Weights of a small GPT-style language model, trained from scratch on English Wikipedia.
Architecture: RMSNorm before each block, rotary positions, untied embeddings, normalized queries and keys, capped logits.
Each number is 128 + 32 x the weight over its row's rms, rounded and kept within 0 to 255. Layers, rows and columns count from 0. Numbers have three digits each. The size before them is the row's rms in percent of the matrix's.

# up: layer 5 MLP up, 640x160, rms 0.0757, rows 598-639, columns 0-79
# down: layer 5 MLP down (transposed), 640x160, rms 0.104, rows 598-639, columns 0-79
up598 093:178167153066121047140100117143136137080092123103153103107099160165140129101163152097162142122143149137094108149167144114141099140176139113183119094131112091075132175106150085104106099115186168145080131104206102099119110141124197109185147160
down598 105:114137164085171148094097132071094138087176148122147077115069188096151110158150079164099127221120083135046162180155139095143133081069111141111165111141080061122074137127135178149166111073092142105090186129146124180105109122170060113060100122
up599 105:121131105092170084127082106146099107158170136189157124137075162132112176145139173140151185165142119169144134123152146118160078154173135161087151128184112110134096130156150101079149102109181188124095130138084167161080084150168111171205116160
down599 112:141124053084136169128161101100127063185118153142183123139113094123123193170145156106131156073159116167143131101106147127127115140147120156120163102121044140082133199106083146146146084115094110152127133090133143119138108153123131155173114121
up600 092:096110132127129111160110072108126115130125129133143127079092113117103093161136139189087157096184119135130099113101159164151066092112090117103199108165075144122141115117057125165137110186069103142118139120099141104130076126117104170207148134
down600 094:151155147136160121116131111123167080105131111086086150113127153083161137019158120118160149145086145111107105121068086101122120111169162110113126074130100109121142136068184115190108024120073143093177159105146120116122103085134128131130130121
up601 087:123132152146108120115097117165043094075093109178171118117176104097063173108161125109156163144106147145106241108111147063107117106099193136162086145119195081111143110170102146195126178159133064158146127100091124150127093127091148088134062082
down601 093:149112117138148152149159179147141102151136148119157120111083156151116130188158098106116134124081119112146107105168131143166106112147085158119137049106129196119073130094133111107116098085110100097143016116107138079078122092135084165116139138
up602 095:144133170144141168090151204126143162117168130136053109181171089147142104132203160167091148139181085117096168129138157146102119110133155138098171172143194120142118113187150129088077168166109132156115135143123093146106088210115144119124119115
down602 105:147082182103196107156147139100086153091117140170076180177122143139143124106190081147113160148109111125171075145074173157172102127115151163166107109048105161158129119108120135110123128095125125101170160162175120116100098104125145142113172151
up603 092:105146188108147125123165132126156130165090081049160122101160101115113101122174165160026159151112134152173081211139127085098082169137138114099134169098099115111116131134121153119180141082180106081196163154152140129072108131126113135119125124
down603 107:172139162139152136105089064098119127137160090122115158161140132073111147080130156145100159144185127162171107183166082169164191164133159168078155105113044102117180117140125166116158098161128161155126101153129107105094081136093106104089184091
up604 094:172138155091133168094101161134159142103118173126102082123170110105106119153103136123106128162111166115110141144066131162096150113192109101131077093078132109174098087133163074129106111158148068158088144163118136146136123185086150162150093169
down604 084:162146082114105140138168106132104133166110118116138171156065094142086104118123140147127157173113059104127136100120151140114060199150120162174149152123108101172181137155164098112123123090136080138109155157113131079115072161132188110142101147
up605 120:101117171103102094139146163160123150159101111136123105116156196096092130162080148111089164113092150172170138104109115118101089096118096177082191146153118102118095128131111124106108166160147097108112085155160162135135139155154109099087200082
down605 111:145109141084122079099146119183114098145160126156154127158103106125152137134127092090144119114134128074108120120126140135181106128135102083056147153139099166153191119101195177113143106152104142161125158165105173116118099164145128139123130039
up606 088:153157138096143168129165131136085167141148176147133070117193099116125099157197106168103129112201125123165056196139113100120100103128154114104152140113194175116097066143078143155159127172108134076148160143176104121131095144097107142130113123
down606 096:103139135112133143126090140059164189139136132148110159176093066078105154092117175152060142219104115038137151180137135098172176109133128118092185136128072101119093085128136093132095124122068149131117167101096131088095185153148149121099131132
up607 094:110094098097205177156105134126155134110135166111144065122168095085170143135140122156133135131182164154170125115177114133147112116081213192179104187082106080128090144079109140147172128111096128156140094153065122116081124117143122122122149066
down607 110:145088132120163126044107145156109162092059119109106199129114124125120121060129076121111141149081148189118103181133174144132073157098155120146135140090154126151140097117103203174170107056138096133174113156125196109141143114112077158090163160
up608 085:095138111201137152148098114074069119139120118079153115138160117184139078145125126159094114089127177105059128107152159151140063130127141133083114118150135154098094105183105144128164072105195106117118146166138106119149158144100116119088143143
down608 087:146126179157135161143094131130123112133113120113088090173115159148115154117046183141106092153201113106157112191142078163064163083158077103123132115130172096102137119186090174161125092101109099165166119134121140156172142143177132062151114047
up609 102:116119108122105143170058187148130076119140138110118117110018174131108141130137130155091054137107120083143125067080119166068157172203095140154169114112138090147086144103134178109107079155131122124121082130119079097101136146083136151140086144
down609 106:174114168107140102150097146129159125159218145133124088104152082158104114073166110131091131107062109158126151111159140158124121117121074143113072081090117138089169101105112112071057141119123119138170139094114152177102149078126103173113134118
up610 099:101108096105098135093099149151147109135110123134125071167135113093143092112104156129105164126146055112143071090155140125065176172104114090092097098117127111111143192124117109131167133168166084155037100138186157132119120140169118076104193135
down610 100:103140145167091147136133133126094116149132096130109112147098181117136155181186108107111157148117091150113165092092103125207184144171121113159162108190158110138136111127119134083061106144151108042186113174116139118099118093113069158175113173
up611 106:066131120048105168069135046157161111148102157094169070135141096133147113121179153157122115149126147103090125133102142069147150141074151137170111154112124133114110152094161096087090169167143095082121111112130149146175168193143140160119120145
down611 108:209148124183077101109131126145133125137166104084093103129138160061152167154113094184119121184149150114109172170156103139152130125123107160157157094159120103123141096138162093159086044123137138113127028111120069123124108084126135122159107066
up612 100:113107189093166095069167173138079073146146090159145118113104144145164151121175155151129149114152130107129120179097161141103123124194049124123092175110145163141206151100152106138092120106150111124064106149136151140165140148096085150100108139
down612 090:151129153151113112093137119159112152163134101158163154156109103115136134155136128089107162122094135123141185083154143077092193098102158122120088145130100109104074118102114133052119141095135067146212148136165121129101057106089149102086170105
up613 107:070118170115069179120095135179086113107162146103124124095121121116090090121123151127149111109130134099165117044113153132108122106186071179143104125125103101131104085168111111187161088111142163145092152114152113119091092152132126103113170151
down613 109:192137108105114181144144154141169082128155148153182152160111113106096135088179206120199119161161127103086101108126109146059102123122134111164113147129113103070167071072137144150166106113139164117127141140100174071206100151137127097117102091
up614 101:137067157147074148118152117188140126103139070183158125176114092130123047111122102159091182126106109141133069085122109118107161120120069181085165151141083147122110150107152152111142151193139106058082153146116120140137110122169156139166106171
down614 111:160098163183150107107120164121091117119104174202118141170160137166092071145133087117139149157180105171118077129134137210120138132090169142108183137100145158100165210162141075146124106079103126171093123123171108119169061142106112141183095149
up615 099:148105075140140112159129164154142130151110194121166146144090117087140070117141131157075149131108174108136125130087180195113120107156107151140118147171110100094098095052111164062146141118090142181108100110157114104125128084089103119122055166
down615 094:143138161181157052113139075096131118089124118149096074119183114071100120158150141122067117126141150096144106179099127159093169140101105102076076094184115156129131116144097134127110146133137121130205156094195111127122160105132110206111092157
up616 108:161121121074147139146109134100135144165094107111075076118136138158077158137112130090119171106123125084176111206086079164079131117144089164126142097165163107106177159126127025092082122081113154177133143043148148162183122165104085128080101117
down616 078:075132070155172189101116155160111147110162137094122200127102077109097079071134080157119185143098163130125156119139113116121085098126143139115150132132119105158084076161120143167147119088162121109166125155062139138134151134111174100125157113
up617 097:131133114110098132139118082179145154109073172133137118041176150138131117074098113139138149143141110101108146077180149096145124081179072126169087146191110147129156093144112153087116102157138183173103094084128156109161143169151070110099141179
down617 106:104155102154096171088131170126109149120098094160170106101202121168081156091068129125054134137134143111116160170162102164139123076157108148126170124152079127062186121164143128126106117168081141126089128123091178102101095078155116132059045112
up618 098:129129116109125158081106171101089140149135172188131136081070151119133160143144141150104144101104143130212130086136137125149097173098139174199144173166147131109106089138128098121169111118164121105135122145119143162149085117173136162123100079
down618 098:158138121153072132134165159184168148111098116060146190157144131146111166113106127129121146119116075135090118160122116055106119169127123101110102132176099150170116123141071107144117131138057109071214173131103085184158110120115170099142171069
up619 099:129110146140156130092155123099142131155114110089090147159133114148105121202189173166137162162110147103116097071079126105087133130110043162135090137135130106145119073125140139149150068165108161183090143202122124196201090205136170082099146148
down619 109:138164170120099086112093117156136100111076119060096091141077098106099201159112141100185089053145112138172129109102116175135189105118127130206096150125158132078144136123101124144125175112090137119112171154200092160157124139148176142064105136
up620 106:069106075139118091130093114117124095112103084075139082169081151158126144132170126085121095186135147134142141131129136146137130111191150102121172119109176113121041165110114168134089153137139136174187126156080105143124178139098091168125122135
down620 094:066108084106117141096129134146107217101098139109076087139175153135198130153116088104143134109155145097165158130082164164140164135131164180115068123098135161129133128111089148129118093197106139139063122098135126160108104076117125169112131166
up621 110:141123113077086113113139140124119173139007111118147118122123131084158156132066127119097084092122160163143124072106198123069112155129090106101163157091144132105126145128147183098100145205169173127094125098146063161162097205132155175101120110
down621 105:174128091124140150111081112180194119116135127096096101073111174153152127093114148152120063168090137135153139101142179146093102171130059139118110118179101114144160105152178162137117125168176140145132106077163132159141130160141130180167132110
up622 105:108156101060135126152079058137081119136127129097143083083112135107135118088153101176143132113113175091075121149133132115086126107124119204150095142161124143166108106105127115154152141114138166076219145111157133174129191087171070132128099164
down622 106:162141185064147154153143118130136173089172105136163115157094131213144153120136093109068144197058156089077127152089148154101097145084091118081110104086096161103125104136126103116163127130127172095147117076154153099154125093148073101092108150
up623 091:124140079138101140111107095130124173139081121156192133135107195140089127103078037133116152131128166103125121097093185124172098119121118122174151113082026132106169088125151139188187118150154156092092134162159173117117130087108109128088127109
down623 103:150132136045162076127128094153195086175084091124065151107151138102125134117091146111146100125143184107104104168154160096152143116062138148111083125099160174129087083110168138123083168148144124178238040103128121107143084092109136065125120082
up624 095:117117114158139100074109117084112094159066204097073061107165089073125131098087124139105152147082159105160145084083127201107142160152126153115157148122097145123098169164187149100110147147138101170110136133125058207110122124190107108099145172
down624 108:213072182159190094184108119165112087142143147104081150111084098198134183129159118126126094125115125150152163134168101138159137128125111161143124144208157148132130153090144185101144045115179128169157099163110099168116098092166066126209153101
up625 098:117169136133090123139101144081169154148130154100107135142154126185163134097133091133077152200091148126129120131089163153073138155142088117088070136109117087170206112102108113107090162099133126158118108170120155095138129153063137166082167138
down625 092:131128143118097102130149133104103129212203167108095117120139085050111143105182098159115156109118127125198095060073127072115119116155149116109159089152144081104087144105121122081075124099131149106131141117171111181116105119099121141115146151
up626 115:117122081138113206100125100128098143122108126143061152117166146168160201164051176055124170102108112154155081084135102132047106139120100173125129080104099092122134100106093078153197132153138124160101190095136167158194129070123122036135126123
down626 116:208126121089194119132187094137110119134154171100111107148105074116104090160108125103089127142116162079045187089110134106130135159060171108145099161125130192074122092113101146074118126179125148126097113135134100122118199123055050092168194108
up627 090:125054123116138106128120122095142143111151107141154064173043139061130073122116078165114139143157106160206106130152116094124081164120206118132078141127100170132135141097127158130105080117166072100147151113173124110101041124130133117087145148
down627 100:164115120123102071089096118137122109079148122124169175172172120183144089078115140156100079154149152114146082154154135124116136123069130173125128159179087184053126185169059095121112092137133162158122113144096143085105061081125082119100153099
up628 092:192072114160085137086066087144121113136149170134113066090152119120119078145143081138116139143145070070119179092113145145179140113166096126123082084139106058158117125125120117131166108149132109150074154135124121140100081119134125175179162123
down628 092:147177104093153157161077120167116143180136098099158119110065113146131180176125071078116185174108140169138090128174156147106134100128135156155109168141133098177114141145080121154148095174139071168151149144168155126129098119092088093085128045
up629 107:169143131084107166181127124148116138141160180130132118143121038103100122205202166128182172134105158128146062075128109079090130123098107128103135155124113113172130138106147127180136114158154103096156147135091104140070147097124172120138090094
down629 112:085086106102137133099110108134098137123124099091102143167140183153069180158134110126119077105140156066111131099112110123102161173151127131176145165119122086107159108095201139124161120132073153026154041186146063099150113140137118124111122118
up630 108:177113104172101093095130112133075169121101136137188111136094161136137113142085158146182150132108134064118128143147161155129119102183133097125133205078133077134124132078134084123131094154138162107159103148131172094156095214096157127119073123
down630 088:124122069167054154084173083117160127145097173117134118125204137148107129144110167096135104128139181129186112137114161106095136100079134095104181122119147099143146064123166157189092084093147139198104112170121145139145124088139163099131099140
up631 099:136158158132042114117155144150177210143176108104117092140106085124174106157122128125163163117156111150133091102105127160032100149134094120023130106166159129125133167169106080045136110114114059134156137114145150104107123187143076183157150169
down631 077:153133140038095145101185122144109108114127159064104143131166123150155126148177093062138137139161140149113096047139177137117116134165144108080137117113113116193101094149147103059093108120139166089121187122130153131109113136124131084159128143
up632 098:152093104156074191051139075118096133151113161103116106107087184188126177132147182131106128187120105093113075098141118139139138084133132127060170161142152157129137157078168080184152105093142076135114120079060124129128149128168114096187130131
down632 108:198127155120114121140088105151171129094099164123159180125140181169103126161084126157147179137123078122091156195064146153157144112072084088115161116106119155095154097106122092118131177119144148053116197093155118100130122150187147131104172186
up633 106:129142117122107136151107075099099155155073124136124066141131185077133148129101155183129123172149146123107085115176075106080117109102125176103141138099169107108098155138123105088142054127169162113118121098140096191151164127147069095127132126
down633 114:140065090095104117163096105119140151055056166219115122104102181163183107104173137133114130111119127138105113106191060118144148095062151109216127180108147107121151092120117127136106136077181139143104181142104098161148117183178132140109129109
up634 091:097126124136151083128126123106115111131121114144112103101119163123089079178112134162075042101137090178206106202094153165062112076094153141156140162176111127122169095110070125102070129158160111110111085138124138116129151149128116139101128075
down634 089:108088171129120127113140103147066122169134133109112123147156075184175166043138121113187162098086120073127106109095152123132056128117142092134088168106112090117119181149095084074164141103137126161157109060114073138149115182148125127145098154
up635 099:138081128121123185093165059114111077127102184139083107143143111091116121180147132133125127137177073095116155084100161110175108071131140123135077129160084174136098144119131104105140147120161140100115176076124186104120090119096122092141113131
down635 097:113130143193114132132096153123135105101118112091188158147191189117113150112123112168129099125131089094180170152123090079215180187148109112113149125165161102063144061120156160143126178119111187172102152092147118115098182115102063133115118117
up636 100:097166093130153138164141098146140132138105076057162132112128130109147077189176167142113193143165124116138133099092141074092122130094104094125116133082099101132087162185166155104142085180148053128180115121056104166055133090141179186122113124
down636 097:148088139116110042092127168161113119184085151092112197121164115139151151138164115205148103175135130081099165105156085105065184130122117124159107098171183134118136174156139157141015145066093149117162094134140144109125081151105108105164114162
up637 089:098150128156144164096099168179155194092142160181140121138164141112111090099066087084115117164150107124131101129130134141177129080156173111209110163098130055122041116147076105120211065148126130151140114143105143148179119148139140083088139122
down637 081:084147109160125140151049099109154139134101137147095105168113167109141148183133145145125132157101105122133148131109140136087176108102095106113165108097163119153123183077116121113149090176173157080141127066081117142088164138086132121134131158
up638 079:164147137106118157128178153114122151119143138147066106163131148140126122185165096107103142111145096116158154188152057142099089140077191197112129132110122065089111106106108123142115189160078158185142121169131120130113168146134084158100071144
down638 133:141054099147163127102110057135113139097124158166145193135078202107089112131128122169145123107116143151181089139174127190160098087174076153139106142156184154106117161138157135086123182117091101177064144130147128100083098138125150118124138087
up639 105:114108132132176149131174131103162130120170128103134116149182145088142077103141152151095129143059051114171149061081101168106097115155104139096151113080158072133164141122076099229142127180125100150149118129154143103157196126125158119143119113
down639 098:070147092105084136145168109107125152179075096103179144092131135102093125118134105148120092168126103113130104189124115161161070122126141116146102138084130150156167082151126109128120116137072080130087191087143188101146145113106126087153063136